{"lr_mult_down": 0.7, "schedule": "wsd", "dataset": "wikipedia_en"}
Each number is 128 + 32 x the weight over its row's rms, rounded and kept within 0 to 255. Layers, rows and columns count from 0. Numbers have three digits each. The size before them is the row's rms in percent of the matrix's.

# q: layer 5 attention query, 160x160, rms 0.174, rows 86-159, columns 120-159
# k: layer 5 attention key, 160x160, rms 0.155, rows 86-159, columns 120-159
# v: layer 5 attention value, 160x160, rms 0.128, rows 64-139, columns 120-159
# o: layer 5 attention output (transposed), 160x160, rms 1.06, rows 64-139, columns 120-159
q86 075:143112146101099136081138080194111191107081094087176141137111134158161110070066089129074159063113128148101205109120150155
k86 093:062112137127177139103115132182102157083071143168072125087101171142111095101089164109157120096205173076116159151190178147
q87 072:170094128090081166086131080149111182121172148087134120092181153157132123130078097094118123067094164163094168154130079118
k87 096:090142122131129117131107148198129168128122108178085169088123124103108122128120140062162137079152078112133123149130116143
q88 079:162139140116103117092154101126157158106058140138158091095183139131136119155094109101148110102134113206135097091064151135
k88 084:158138121139118137117113164119190159143105107108132142124138113093118087094129181115203158092157091128107099145115144142
q89 091:124097148124095097184098137186125183119149067130135164159110102080110109080103123175126206110134090107170187106171108158
k89 107:102116146138141147166115091102121118100136099150119140065164132130067110158138096158140092145184149102091134143139154142
q90 086:152127080122163132113148073079095133111086171100124123124166128100109080166082130165087115094083166155090145135089164113
k90 090:135132150119062097193103174169161155109154110113100140147116191078091099120137099197129140085093131145094179080181221161
q91 094:145141169130072129192076153167141199095106100115110152134094127128137137135090107136175181084139118132178168085160097153
k91 117:148111052162196149094139078089097121103136133143140138103107094139119148170089097134169122149180131119139080110137111102
q92 082:105153110108144128083167128066123089063059186108117101085139134138104150182111158114144046111097115177112091111073176111
k92 078:163119179104075092143124146137140112169115109076161112178106173126095070126174106128117195140113065204098160175137202139
q93 085:106123174098130071097095146155154154114076119135123087088107149147123198146111095116168099151178154107172069132103100142
k93 100:133153120131145122084117112142105111131110128125168136155154086124136183111150100086076127134130052152088067169082097117
q94 082:099117059127180170120175122127072181106131127093111148039150139138088117130151117107135144115118127198125140143088122121
k94 094:087105170176154141145133166129122170134142154124158128136097214137074102145134057119126127151117092159097240152087195172
q95 078:152173142128128132139170158120125090079131134172100126021119110138159170179150096094158085201143120128183069120103079126
k95 080:089148069121114119102166086133132138115141125161141149096122046161158113151145123073112133116144104150139131148046119184
v64 093:076134128127069195130117088118142034098145103172125091186148193137139120143163117112087148177125083143124107151118142155
o64 083:126100094130171103110112132164119166151142123095141135100103080113115113103107160170172136125140141132136187144172103101
v65 093:071156076104116146117192129098148095070106123119104150124106186161125162126044115152164096112114131133125074164136142111
o65 076:177083178141102092101104143121171157140122178138120128081138070125144098123147085145128119129164101151154156088070130144
v66 086:174167122122092118095050132154171135087122139122143128116093107171128117096160204139140076129081203160167142139171118132
o66 077:060109122101133114138167134103068084166158125115127165113171126107161137131091097143098187131197040126073116090077129120
v67 090:156124124165183113127148122145149141107080139127112125103139133135159134128162084147119125120144151125050126105139165108
o67 082:093123069111053088157107097088111147144169149125148164163156126131098183119098137133074104124102111137177127105122075156
v68 098:134132149160139153113142115151188144170072114097153127110096139127175156117152194104146181129128072121147118073101063144
o68 078:093142122059057140122098158099096089119201085145094102138140123122069098146085115125133100102098144156114130178128172102
v69 104:132141178144091154122143169109157139121103141122099102145144117121075158157202174151060136117063134113119113139131157118
o69 088:088144115115125111178082100157097127135186127137121161129106151126201098102090118104106175094209121133158135104152072109
v70 088:169115097192120149122178088130103131078130111104188129150136149152113061102074173123144185126152193183163133107127121075
o70 080:098174149087150136124120172162135093177109160166064140060099139151153172152132071149112108175114093021141144132135145135
v71 087:118157133184152078175144112131166129122109136070204127109168125117106124115081152125151125119102138160100066123112125134
o71 079:144128143100123170131104171135124101127131154175116111134121124200103179136105072097135112162174113115135136129083108102
v72 087:135115124096108090101141122119187199164131144069146197123107137213090125156173165124158147143155089117173089109163128176
o72 072:149171142164121149133153106152089066100095106142158094153146113078169169088075092106144117114104168150109122140129092123
v73 097:160044112156067129108109189150179072121193142140128112139159199150039154143142158089113123150122176172147106068074164122
o73 075:142187171091118173180166078155101191086117134119165131105114096092152110147159076156126085103099100130074117202140087144
v74 092:145193130105161127121165080127135145085130132141094147113116126141099116123095153141104108117122101049116059185148085127
o74 089:140150108136161146128065158101088161134120106113169114131161135171154166152119094126110155131147134118138165151152156100
v75 086:102112155118092127103165158089156115130132137129117169097133136126117136131130158132184148086091132147089123160108120154
o75 076:175181131114109093191136135159138127120155164091104115120169135150168095113119111131074094136103134112139127165100108100
v76 090:168146181111146114137126125195159103139113089137136123175119096089127153051125166084145177082099125102157149034114096145
o76 085:113131064127109188116183142080111159130114135112126070067123123141169054184130134119123147187111123165092165204107136137
v77 098:176108093146143128100165180134135109186148162091193158099116108101170108099095059145106162091138104181140101096111150101
o77 086:122148151123104129143126046094117156102150089106091121141107130138124117114128148097101144137103153076130193137143144171
v78 096:144147108145109124107115123147132201122080090070167139167098139146122173157109108150111148137090164107114149086159128180
o78 080:110165146095154165149170118124085093169174117180152072095130148159134082120144117160098125111159111193129147174088069163
v79 088:115128130117111057074117112156086108102140108156134080170139094068084141084138116107193198144167112128024098101103175092
o79 085:159104139103111174124149128088136156146115143110089112099100154141098127208132146199105097134111129141237142185142072142
v80 088:134094194131124133166103119169176125095110070143152128196127169126133116132101136142100138124094140167097131159116207180
o80 085:119149105069161159118148157107115088141099125138148113054112146141155112109189074117123123134132155097134079090155073075
v81 095:135178102161107142108181157113129087159113143159058105125113131075082102122067131123133104111135151150134090163214131106
o81 081:123090147107186074128075149129116153117120110146195128158116137178166155169131189139104113195148105134142198125096132112
v82 085:110079142147106116153112163136086179129148177154150148121113101136114127110175048089101099151134182176113165110104106116
o82 079:172157078116134096127141131125160059115136101121125150175125125095093113151099206167120158109137141067136153133121141112
v83 097:094109126158138137176159158174092153165108158095039141071102198151102123144166119124122136188145139067100116149066092126
o83 086:145104144091178162067099109121167126098119194107174137127183062104147129113132116114145079055118150124127136145188114133
v84 089:096121151168166094137134158153143130064114115185101062154106092107058131179186111133107164124126090156135091097094119097
o84 084:111094133106079158101134071091130115142105155028131180157136134171162137090082176102167077129180139118125119172163168142
v85 103:134177115133146130108166109097105164118118165148105137145141133108128157115120138093106126159141107124138145062145097142
o85 081:092097113127108136149122106148146118103092078088176141096142133189163041089129080130156148080086133132087155189087121163
v86 090:147153129136123105092075112141106133076126125181162153150134134055131116058134186161105170163148070129086113097176169130
o86 084:174125118099182128155146090114166130171107096123114134132152153178063160169134043118115160119136151136129144168138083092
v87 083:170177130113178102133076123131138104174110142125174097131100136146175154149081115128154110080054112095157079117094071120
o87 068:140088090151125118091105152097106139131113115129146123110122098152173108124184102149133106142210186136095171162127148128
v88 089:169102099155136106087208094135145099161185110149137170115121125160089078093108169136193101082138168125129092136128084172
o88 076:089152159154155115111041176164119155094083086083155089200140121098154133131100109091103144221079099083151182144160132115
v89 095:139172103147145121144160193182101081137107139144142086135088122152091167129087143074202108108110194154149145148105182161
o89 088:150099148130129124129118076096124162083167092092152116103172123099141092130155091192090113122136075095143122138127074066
v90 090:080134061109129160121129105101080170173170129137136144156090148057139122115124119104054148095100160126103100142115163108
o90 081:182082186085100142183137151172141082143071108125149119153141095158137126137141138147141125151114145115072134097144064167
v91 092:065100135109147124118132102125112157171168103083112159117163098149153172103054081121081103114119109157163156169092115116
o91 080:167122139130105157166125156107156102102064166114114140181134130116136136098184087159154173105113109082092107071090084123
v92 096:103144105199112166138091142077120168117146051154103167132122135108121161136133170139154129140221146122125159150078162159
o92 084:176124156065144073142102132152106103119087195135122114136127151157130138125131113143130103120088173072115113112175085131
v93 092:160123093152159101103167078135146128146221219119125054143119137030158148101144117120112133156093143156138087104085117133
o93 089:098133148088104102115121141145127128102051081193151161137140124158116117119097138121161124144138136150129145128146113159
v94 098:131125123084140145123069099106172088127140153176141175121179126128175104175163139109144105169137079156118104188143113142
o94 084:101165162131111130103194136177137150098105135106084101105026160146108134100161115159101150097090175120122149112108169152
v95 098:102084156161182087120181121081099072130132110084048077132111085174123138129112117118169171193120121111160110141128109148
o95 085:138110132118058178139090136140172157131124144162194171123152174075118091108114187203097048064166161123127110112122087104
q96 085:163149126146138153122113161167165095090166096143148103151144124164226143086134115147117111201136128138098213138111117129
k96 080:146131129129113133118144137124119100049123096143135165126073078218152114085152104142184141157131179150142069124159144168
q97 074:152137160150166085108049143149086117131163141152089092095138100163155157152122112069133138117083178143101075060142140143
k97 086:119105097170135107167116163175116185094144090141123093108094117136088161180087095093074124107080123138130099148088176199
q98 074:090113099136143135109171021144167134173106093162131186153073133089104028143138184116144109138122056144099100139176133128
k98 078:075179133138139109103118130126192111213131158107119160139141186096132085102142132144134144151174152137108136128071087041
q99 084:195193139120176154123116128155192116145123194064096150132078169104098041113124191113146097135105109072145160175160131105
k99 093:073166113118152123090189159089187094117063126151108113140096161096139051098147160156163124129125141118139116172102113098
q100 070:143099145123121123146097114115143127090135154145088135156105119120173142102166092093198130103129083119130049143164108105
k100 077:141115139155123138121119081104151125105102114185133129164112124109165096119177157131131178116110161128156079092107178188
q101 087:109114155103133154171112166094121087154111114132122173108174110095119126104101199150098147096115184130076130120098157128
k101 081:109053105202090199107192131127118143102126132132097105140099112119084161093165179168110113085138103161138129171180158155
q102 072:159118117122145120131147129104073173095154133108148141123141073121113102167126153096161108133171089158090070091099177165
k102 076:092105108147107100153152119124141175116115142128145132104127139142139179180117096129116135114170124094131137117105140237
q103 074:103160114103092148127120121089114106093154113167183144112154068128124142098089150127112141133128131111130216130116087146
k103 079:112147112117137180101145136134157123143159143115129117115091106166193145148061154100155166151069104097146108188140102096
q104 083:136115080072091133104116125074132146099144150100132150156115133143159202183143115095148083095138114132078114116127122184
k104 099:112097110160050172123126182143117172104164140124141135125178146151144165159156096092125126117179110133101147119123152185
q105 075:105165145113145114128130132063119120111127090097173180137138092168150142126135136167113124193088153090138164094091117103
k105 089:111081126133089124103127196098117186136155118099095158118073078140121149084125137168147096189132156112105177130162111139
q106 078:149100183111132121151073137109073110124105115129152094145151094185097184147090113116122178139111130127121128043156102106
k106 088:152104097121111108116068120125124171120148118135123074205076074129119138128170150141074157194098111102166207146133131182
q107 092:113051125144166131130089080142075136136095134151141138134166153102139157181128113120155152144174099178183104139135117099
k107 076:109130117112127158123114150166136149194148112076133107170138128096169136145117113165094165149080134147117138155078099043
q108 081:093163140116176117147083140099167108175087126109097115145182130111130136129112114128129118069144161100111189098131120079
k108 085:133113116112090142156091171107140132146189145093073110127130086067131177084122112158110123116072107130112155155115082021
q109 086:154045168128112098133100127096093114131126106149133102150118145093125113159118157123113124084177114116093059138113112149
k109 077:146070126111114144112117079146123137107144126123099087167136169090101120171209093104100091197157124123189182141149131184
q110 092:160124155098091110153152145135120153096141106160087083110060141107131123163130103119143142153161068136139078134098127060
k110 080:200147145077123071094127140149101101073126133114085099088114129116180167145121087144114136113151177141162160117151152179
q111 078:125165137110045113130163110146109114132093107149168152117081151087095116119136079132084128144115162134160135145119139140
k111 065:122116134121143125116141085150154111179098123116134156123095148130064152140092132122108104068160111132120097169140173090
q112 076:148167130163139168132132114151098128117178144114103136137153167144171081120117132120089136086163105153101192156113160123
k112 079:118136106170123108158163145148162139143116107085103101178144171137136139107062133140150178137054137145126114153088115139
q113 092:113148085123128201129174139150194124155105102099152109138111133133109141104122085149069112170129172065127159162145134162
k113 071:170073065167151133104167138112156175173088126128149097115117105158117146128111108119129108173155152118113170166138133118
q114 084:128119102120072156148154153185073158139130096124146113121129121166130144110156115119108136106165144142131174164040165178
k114 090:138131151125058130131130093127108092099133133135144177128117135168128121133119125095157144071112142169114114071145179145
q115 082:113091153069144090108092089126138139199077139123125195138146083111081114150124184113201115184035099097077114104161124181
k115 086:052140192095137146097145143130141146228136105134138136157079108085151074095157150168135113187157111132124127126128111112
q116 081:163069107153164095137150148167067114178166140164127123134147162147144131138149141146135104072151109161112065141120147132
k116 065:120135110118161140143105120171090089143146076156134187098165136108154143148160112139121143131134146156106096128112142201
q117 090:153147127161130127128094173141136160124146140067148117101131121121149137093163096133097141155084151110150159130080093135
k117 102:094159190118140118145116098114105079119128125155137170116133104141107112120092148115157094087085153160167084078154128163
q118 082:066158108112086095081190077114134124118109163113186142132144114127032145143108142148130115121137103142115148095097133136
k118 077:110165138114121133116095124128111143174095166081148152123167111150143144111114112135168102115139131068053191127119119087
q119 080:123101124071150132085081158131148109120072148125115144169137162116134090135155140119166078100116085084092144105104124192
k119 071:116076150085088138118122159128218120170147136066118078165115164132134148067160118159116126144101108145145114148111066113
q120 087:146137134155233192122143152127141106118094118107127115140103147071092076179120100139083144119166142132113146110129150125
k120 089:104102117137216071070173113164147138152056085075166098138140121116169148107061140133118157170147122108137172169131087070
q121 077:217174161137148128123105186198068191138142157111152097121183099128130128117126118111091152157130083150074096139059136168
k121 083:156123171090094097126139149168121139075104090164125088127124153149130143113098097091103102088067134113111130091159104215
q122 081:136155093143103120141126084129101110182154107105107143140144112174143112092132172070134141060094173124171087148133099143
k122 087:147079096186127092122145109134125132055153152148123088114149146145078082154135137111091100106111105164126171152090126141
q123 084:150134193137178124144122151140129114099190120097085101067150160146142126176126107119157111095142126138178148076122150074
k123 078:143125134130150057145131169144096117132164084107098080108159116075138123105147136163144111092079163115149158098146116154
q124 093:124139108079144179149090131102137130172163115121097130138132127169145123089152134135097139177102140063113167154140112146
k124 096:108187159108181154155110124108141039145136121143096130150090101154152137080159138136131183121162174157188108127135088134
q125 086:150141153125107081127130166131136119106127147111155114040101127110147171122104137196104098109172121139116120122105161099
k125 093:182120146086087091147122129083074089078092191100111108063124138102099162085173091126156065096159151131099117107150151102
q126 086:142099137091098113099145117132130159097091121124140143101083089083098066149107132117140144201106098104119120192123111119
k126 088:125125178151131119082161097139094086124089124173166152117074116144106111114080175162139174154151152112108138134127118093
q127 078:167141125115100117137098072137128075141101065143150147143106135184159146090147124136141140157080110094200169100177114118
k127 078:139142133099137113094093154081163145148158123091119176173088127159122084119185140124135136161089126145158112152130148104
v96 099:152115133132114175117135157143132104201137162103151142118141144090156159143056217120133153175165101167146121131096090142
o96 079:097089166099145141087098156126113108130166101170089127088144063089087147136182162114156156131093118106106092155120144071
v97 086:185143120166174143104106168155124132146124148097140119153127173102133132123108126109091050112142102097148128152022154078
o97 081:110089095127123069177049110050114140083146158109170140113146131209145087151159138141098144149238098129091140162129172144
v98 087:097121156123117124140080108192070173145096109158117152110188125151122109140112113118177100139081066121165069098087174082
o98 069:137176109149105128151133105134203110086106192141140113110067120091144143136119161183108091156152169156117101133137115152
v99 099:085156116180141148146133148138105180068153102153110102057115184122135087168150115094161063114134090139147166148122148118
o99 085:126099082102105132061138118120144120143162179112151105122121152170173151148189150111088131101163115169139070135156137137
v100 100:137121136086135170141080102110169129084102101109092157127145163131145068178191115129116122158172111087148091131122172103
o100 087:106094155137121137174164097120045163125095054120120093102106107084115112098100142099080147150118123092083083120128117128
v101 097:080131122169109170156130132116156069150148112133124154111138114125165130101152103148169139109118154088175171158120111147
o101 088:134159218133109138109120076108162129131163078141136140112125104116090186145114142103130111155180198137175108126187081093
v102 085:137166169102122142054118095088181104094113138172201150171073117121113125169139233125120141152155127151095120145104101130
o102 075:090127055093118081124114225110130076175111160126145137132137124103083209062181068096134133121127155158140107100125114093
v103 085:131117111117140105160138100114101154124147194122181162181108087137121136098099121091081135182104119107140156117174113132
o103 072:126150193165119081121130167117111097094142084127072122132162153124118107115139135130100099139099126146139182156128156143
v104 083:201141129200089131108129124112162178102087108133105132153134099135162071100165178097135144130090177166130110038158132100
o104 081:085134157134127091120116100131120097126094162174136134160117119126120119143114094103156085128121074088173104093094120159
v105 088:127128100211084075127116098130178111127129137068157056148127122148118080151160102152126133130134196168153101115120120129
o105 071:144076101124171163137114136116124197158099114160101173088119162174130188136087114115129107123135134087143094119162144120
v106 100:155087115153176132121099106100069111066149133096217152098141098067178148080149101129139101113084141089080154121073182135
o106 074:131125162111077162153146103151177139106038098132147120222085159191103127156132069147143067158091122103124056161167099133
v107 087:161114137100154092130118141115197138224139130160177138135083100157159158107102127073158094172095128107176128087162038135
o107 076:064147135185103134118112085103081109085147057064086146093158138154127185163136172161109113093118172154156155142133140142
v108 085:108150186079133117128086118145097101079109140152154134143077122153142118133120108098092206148110113091132146101138124110
o108 068:156119111185184146099103166125132144120101119098087125065161042122139198059200090112146111110107115092101110174117149116
v109 090:124109119190135177110139105172107091174103126097076117101105111117146089158085112165125148170136120132127162175088139088
o109 089:092113190061091143122183132119170166085164153112169080100145085114071125108075163079175125136119132132045156152126164122
v110 092:125066119132105108157151093149103183110119187126088136117160095069143118136088150123083155047164132091167146083107152138
o110 076:139157069137108115151107149104137109173130090172131191103148109149128176135117102141112103102129162098128115123180100094
v111 080:126121152161152152115112167115116118106137099140073155120109088104084079077126132158162136215076127121201127128154079073
o111 082:125153091167140118131187123150155062166109115101155146091154159157115214126071092102122118130162184098138114154122181172
v112 091:127117160119166158066140152174106124146097093180076128083120138181135138122119112239148135120119150109099088156140110070
o112 077:100141125103112139129185089158137082170165161111126150105072087133129094106112129117155156095188110137094143169088132122
v113 079:157125114107116057121104054121153138120108143151158164152192133169107136120124065102149056186103186159114170105138069198
o113 086:101136115126179184110111117082166115098100130069135147147122126079128124112122153076153146093154101160152086117176125077
v114 085:120162116162130133195140119109098141175097119109109185133127143068198136144119133131114168061109089120103178126105128110
o114 078:096129172109127118133128170162136121063158098126123118134131085137155091130146080092107121128209122145096096140116163127
v115 087:083153110161175144142170128133193078131108091101079135171133151105176072107089080090081215119178138115115149161133111118
o115 076:148131173107116116141109189071114117145113159184165094094083044132078160143157149168199147095139125121135116083171149107
v116 085:138098142084151186144116122186116128116185130158139160176144083114090156138139154123108138139070117161084108127104127149
o116 087:099153131186145098097112074109136114085147092119133126077140162139181059096150136080130124133110095071117189153159162168
v117 088:111118079150147085143109141091114107142115112050134132087110111075116115104099087159124164080121201121116156116130136150
o117 087:137112209144141130107093135155143129115173131181113108098112093143132132109109184094140106142140083077131153101131147165
v118 099:127185107081107168127150072134109106134141065150118197166114134134165077132061121132198126122093176118177124103209127094
o118 080:138109123128151106184177113091168069046138174114137133189144156091063169112166144073074098121061156122171103120123115092
v119 082:095065115108104153133129135098134111124162159171069087148118123084150117157180085129088115139157097073150070096113160123
o119 065:142148183077121106167137156144114157168129104114172135078088172094134129158116159167113167109122122204135166165132096113
v120 091:091157175129173135106163120175124177114136080110179127120108139086140148176102098126077156098138109125091137081161146131
o120 080:103081135136115184056134166110159147116115182169171113145107112120102102149206154184170095161099118074132120128105097152
v121 091:099157055108113140026101112154156123207188149131107151156181120121094105175165164109144103127106129145073132133117127131
o121 079:099070141164095136180148132103136105143079100146144117122111098109114117158088186191123123116091120126165090074102119161
v122 088:114143126109114084169127139080106064163173103163193069121156075202120180053168105106101146129150174103161180153095075148
o122 085:197109089106138190151149168155109114102088153066143139155122139059175100137150075157103106106121159140068057116164118109
v123 091:108116088094108133110120088155036120123154070163086157049176099118205071088176145144094086134136106150119148126171095158
o123 084:119134060106152118154130104175154083193130188140150104168100127111091129132151122098148104134136190123139092177162124129
v124 082:137162083161106119166106172204114094155077160183145143106110135112087186142058110110088203065089181139171145134136124180
o124 078:127138091118107128133135143073192195120169183099110147128128072108197111113125144074165061132151125200142126131190122100
v125 083:132203154106163097136124120105153098047080134150139148132125154127129161126137148095154134139155102106155146133090114154
o125 069:102131121164122173133160177202122114149158154134127058112114068132159142125138172113131096148125119088128142121176092129
v126 092:150132175079149131163120095124113127106131147101112139179106129177166158131136169111148184146049121142089100093185101078
o126 091:169136089117095110105178124132100144109138086152113098155181102104117119118142130151146121141123128099123162088085196168
v127 088:088160118119132124113144141096081120122189163101110138112117126153137138167141059150064091132154130125144089106134111110
o127 073:130107100107118114115072115169123135111106120103156201143103150133114118116171132143181173134110107145148092154132115127
q128 116:147097091070095198091189163151119113137100140119176143147150157150140105111138134150080119098096089158117115123082163164
k128 126:180087108107118123098139088134080087152122155108112104109144128132130130122154077110139154178099128128092116145094108097
q129 122:100138162131125173080157128116123196148091119142063105125149080062091099151156041112163109123144107112125098141136122141
k129 140:106141179154133127117100070141196134164079109154133131120102100122195117144151126149169155142160120176081159162083128120
q130 113:070159120138182056201133137130155122080097108133157126123088104142093149134154159108101110182125139085131154128097091180
k130 131:168101126198134137118142104088145170060137137175122146084105086140106124169110129122116096113154017084164062106141118096
q131 165:180145126114080110177161093218135141097163020111220103117075114143090127093142130156166112130141140112130132091127120146
k131 107:164114138141083112128135057134142143152128096146177118140103083145104179087136149149108115127141085077128123081078124127
q132 110:145107085133179125215083116156115033097088121141126117094072153127147128128110116131136111118116179165116107121099140145
k132 115:147102145111085104106165178134119070100154183135144122120175110140074148115141110081153153144135032089170128077075151113
q133 121:120162137179185150128132111186159153085095137080169044156064120134153104144136066169081136118144137124151104139084147139
k133 118:085114115158177130123072149140114091132111118139113184172155076082096095105125123068144110111103153073109209086143081189
q134 122:123152096106106078080164077133176105138125145129160163065074142170116119145146145131140174145125089095237095104124146138
k134 121:148129124091091136093111174131164179126120131125107115097126051085128087091120124104105065074131133167112161085167090164
q135 129:170128061095114144111173128116112154150120119122183159180114136140095133116128104136087089151131175113123102148165109104
k135 116:111147168114077171105107083130128129151098190092153168143133109093159069160177152127120093109107109145143076165143100085
q136 118:074065095160152069111134101174166134090067097146214121168117127156096121109090199095116125140128149092166082124137132148
k136 128:140166138094176143111123131165083143136132158161065094022165127116154065096139128082155178123141085145103102138104143117
q137 129:090137178115101114125122150090063145160133125092083147141148147100182138181119144090122089098111187169097129169112196127
k137 110:112131114129147118137064184135146078114125183170140135155095100116205150127126161123123065153091202142153131065075128124
q138 115:137122131143131092076141148126177121137155102120034145144069082116093148148040135089157136154127125142126099097201176168
k138 133:132140124126116141159112153153135109109112120177049105097145135151140142133067201108110139107109180150132203118124158180
q139 143:128102147127065103166148125167155144062169084076163096115121150157139137061054179137107171124113130119126130102076176126
k139 115:140168187209112157138146116088172106110193154134089123135129175129130077091112136154146198152145160124175122114065147068
q140 120:135097080140081151194168133146099137065121087157184105086080090071152086128094100130161142106091139182124158097160090128
k140 114:048176069164162174105138092121118109104074084184187088102093077120087141120132107140158147172160130116111150131144117117
q141 126:168118083149081173144194097180119110141142149108192102097112123177148139117091096126117082157129160117163100053134185097
k141 117:118117152068089108156166077139126170112111154130106139121156153092098134164159166074151090126108119129068097097101123116
q142 128:199154174051186109130133144141111081152134115110099119137168144159135198123139133092136089155102156081137074157178114179
k142 127:104160134091115106122121168143091146131108084150076132128108214126156134117209186124146135099160055106159130100077109162
q143 122:144152123113089172142141106141098160080085160138133103104149164148109142088106126173059101096158196112170126046120135147
k143 116:130087138168123128150130162149195094155117139153124160201117132180127212111062129109135114134128187097150180125149107100
q144 118:072089155131122149109154116104151107159134144095184124147090131074066091100095130137163104194103148173102153144134122167
k144 120:089172140000134185122195118095200135124104150135151151067117128157115100108169163120125088111145169109093141158123160171
q145 141:156126210125204099097062186125101088147063124154113121136143150169117153119100110111131111135153160111169104165162141146
k145 105:146094080154107088184082147125113116174152160122129134133134114186104167118143159103078080137144123102093187105077105140
q146 115:177188127105095161151155118109086075150083088160103139109178126077180160159148152075051070086104102159114180096097163116
k146 116:169099111178134113119157117141146093146124164113106079137129134163175132176099140181174120183101126187137158084109105111
q147 120:150145098157104126193137173167134092122167082177195155127083082167134118115149095164161102119115075142123161165097103104
k147 117:163117119146132111139112123077187106102163121133227153176089120126047174149128151200083142129144148149173081110109137151
q148 126:079160076150113171186165067092175169135091118086092148162093150108059104134100198145098143167151135087111105121101132133
k148 116:172066128159090189102050092130081135174126058135123095105107098126150060158118163179165115151131106128144137162144158128
q149 148:118114051118080154173192113073148146130139079086172130142039115114144133133157153122078154189103148101164118084122145110
k149 105:107110190079191181157088126159115143069116144105121143076147110068105066084182105179145108102116188145137104104121136159
q150 110:039119073137152104125118147126130166135153124126112159173150074139105160141083126135119131110139114139136146119112131181
k150 112:158114109109133082148101175145182124120177174173152146125137142103146087102119117158138145126120175145214118081135154167
q151 133:111146158132119091080092141135126085092141113176107162125195125125142169151174085094205100091150160131128124178147135147
k151 109:107169123070156101133160141138119126141122131166149149188102179081089116097118156081155118126144088139116172180106108143
q152 128:182103101107112168142161101113139130149115112083151079129120112211105135059110174181104136156135102114113092125119102170
k152 120:186144107084114133093146116125126116095153160094148139101143098173136139132163123184082115125145189141105107117130199170
q153 118:149117137081087092146135053081099136163148134129122193087125128132147091100123120130182151154133089088121105116144128140
k153 118:120118081133107132098118117157161171125147130109147100122137079096177153125191133077096144111103198075047103116097218140
q154 122:105121153148196115094079125180105092143158071156171092154139146119138118124171176156131165136171146104091089193148147110
k154 118:153127182100083163199150149109135159169109061135133152163150165168131188074163139057110135156088096088132108103140114125
q155 118:135125121108093115128198055156151175077141148124132108091106097099090152135152121084139122165137050085122117104065135096
k155 102:094170121095179191162183132133140153145091156140127136125052080110131132147117152113114094122130154131102109111124148193
q156 128:169117124150128096127102129174105104125147077092173150132090159169113148105161187121100128115144127163155075146144069106
k156 101:088130187117122143150151177146154153124122097088100144154114198118150134146110142083102180103044101150163134145102069131
q157 124:095103163122111128074112154136096102195142141129120117101179118115107155133103091079065144093099106145101103124118070144
k157 127:119158152196101120152168093122160127150094141088066135137095214090182157145140168096078143150117054124188157157131096132
q158 114:098136151136149080089153121137042140107158202156072132190136099108165121116145085184078161101137075119109188142159130176
k158 120:123114130179134084127141106113126147058155139105147129150141101134120186096119145137128132076159165133137153079171153132
q159 136:174177059102084087173134088172175123096132082142212093089086116137108109078090194139089097130064120127174126061105127141
k159 120:126137113158084081191146108121160170146107115163080090142133147162127198108146175116171118145066123119160148087134114133
v128 102:152124090126076173117167117085155093100139109066111122184111094134192130180141181155126144115073166115123131123133111117
o128 113:128158102123099085161134070130136128146103079125142151115151143039171111126100094117091129089196095133121169192091082071
v129 104:184077152178124105068180098121137123131136118194140089143117073171129105053138172170146127147184112125182106100131184067
o129 104:102104097074085191140096160132111108118098106141192151091148132109131066118143141152136123103133122202096111150111140121
v130 112:142093137096127128110093126136095186119112147152087145045145135129067131181183133125137061185090139144136120140154114159
o130 109:201108176163080170133085178136119120129124131112139132131145093195140124122163141164218131094194079179103164085110172090
v131 107:100152084132078161119142103146103146133156080177114114129077130049114142189143162142143101149177098109138164119192105129
o131 107:202109080174154060135125133136174112120104186066149099159185164189131140123098132147108173136112146095124147134083161126
v132 108:138076147126108112146120124097127094170066158160124094129153085131139130128155162070150098157076162161149155087182136093
o132 104:149080156118111091047125134137162191104115133145177168184103110164146114167174126142127174135158086142131135064134088139
v133 090:149128145139149154126165108142129120120083139110135114105095079143149090162067151117139220146119136113159133102104206191
o133 101:111126146133150148169133157139074110143140135103123101193149129087139152108148113130115155115135127118099208183088090119
v134 103:111106186171120127098133067146175135118134120117083050124190141164121071128117138147172188146168136166128142134180104122
o134 113:181121103138151117157095127120129067115132133131134143107112107137134105156227088156113128104096087169135097138137121085
v135 107:112133110131110137147132178095088112135058189129083137164101094153128156109165113154118114135120129125136208122070118127
o135 106:081163145140158136123159127199077163092100103143099086148141155102142145158071132126144111102149188129135134092176130117
v136 101:121132120118120164150136097141105158084115129160085134184148183114085098150160155140117186122090112140097180135152137163
o136 096:093106160112102113113051130114128107174148170103104138076125118191100171151084155107085037125074159116136158121121112088
v137 105:166122173156081117142156177135101076131119200109134130134079113087105160139095098120108181086132114121092083077136093108
o137 102:144114122120143157110149155120146133142127145151166090087171120073118124166170141119135087164098164156098096100126099066
v138 108:145111126126127115150066151125110140122127045166160183112118122159118119160156130105132109186119142134146087122156132106
o138 107:184069140113141136081041149109145128160099142156124136186144121172117100098085116130185136102153117152133173179098100161
v139 109:130109133169126083149113131093154153165119128172188144105151108116164127141134094092133062095132111156153126099072145144
o139 102:099117114197145168092205125150061149168125067150043139162180136092129169074122127133134150095100060149121180107088116130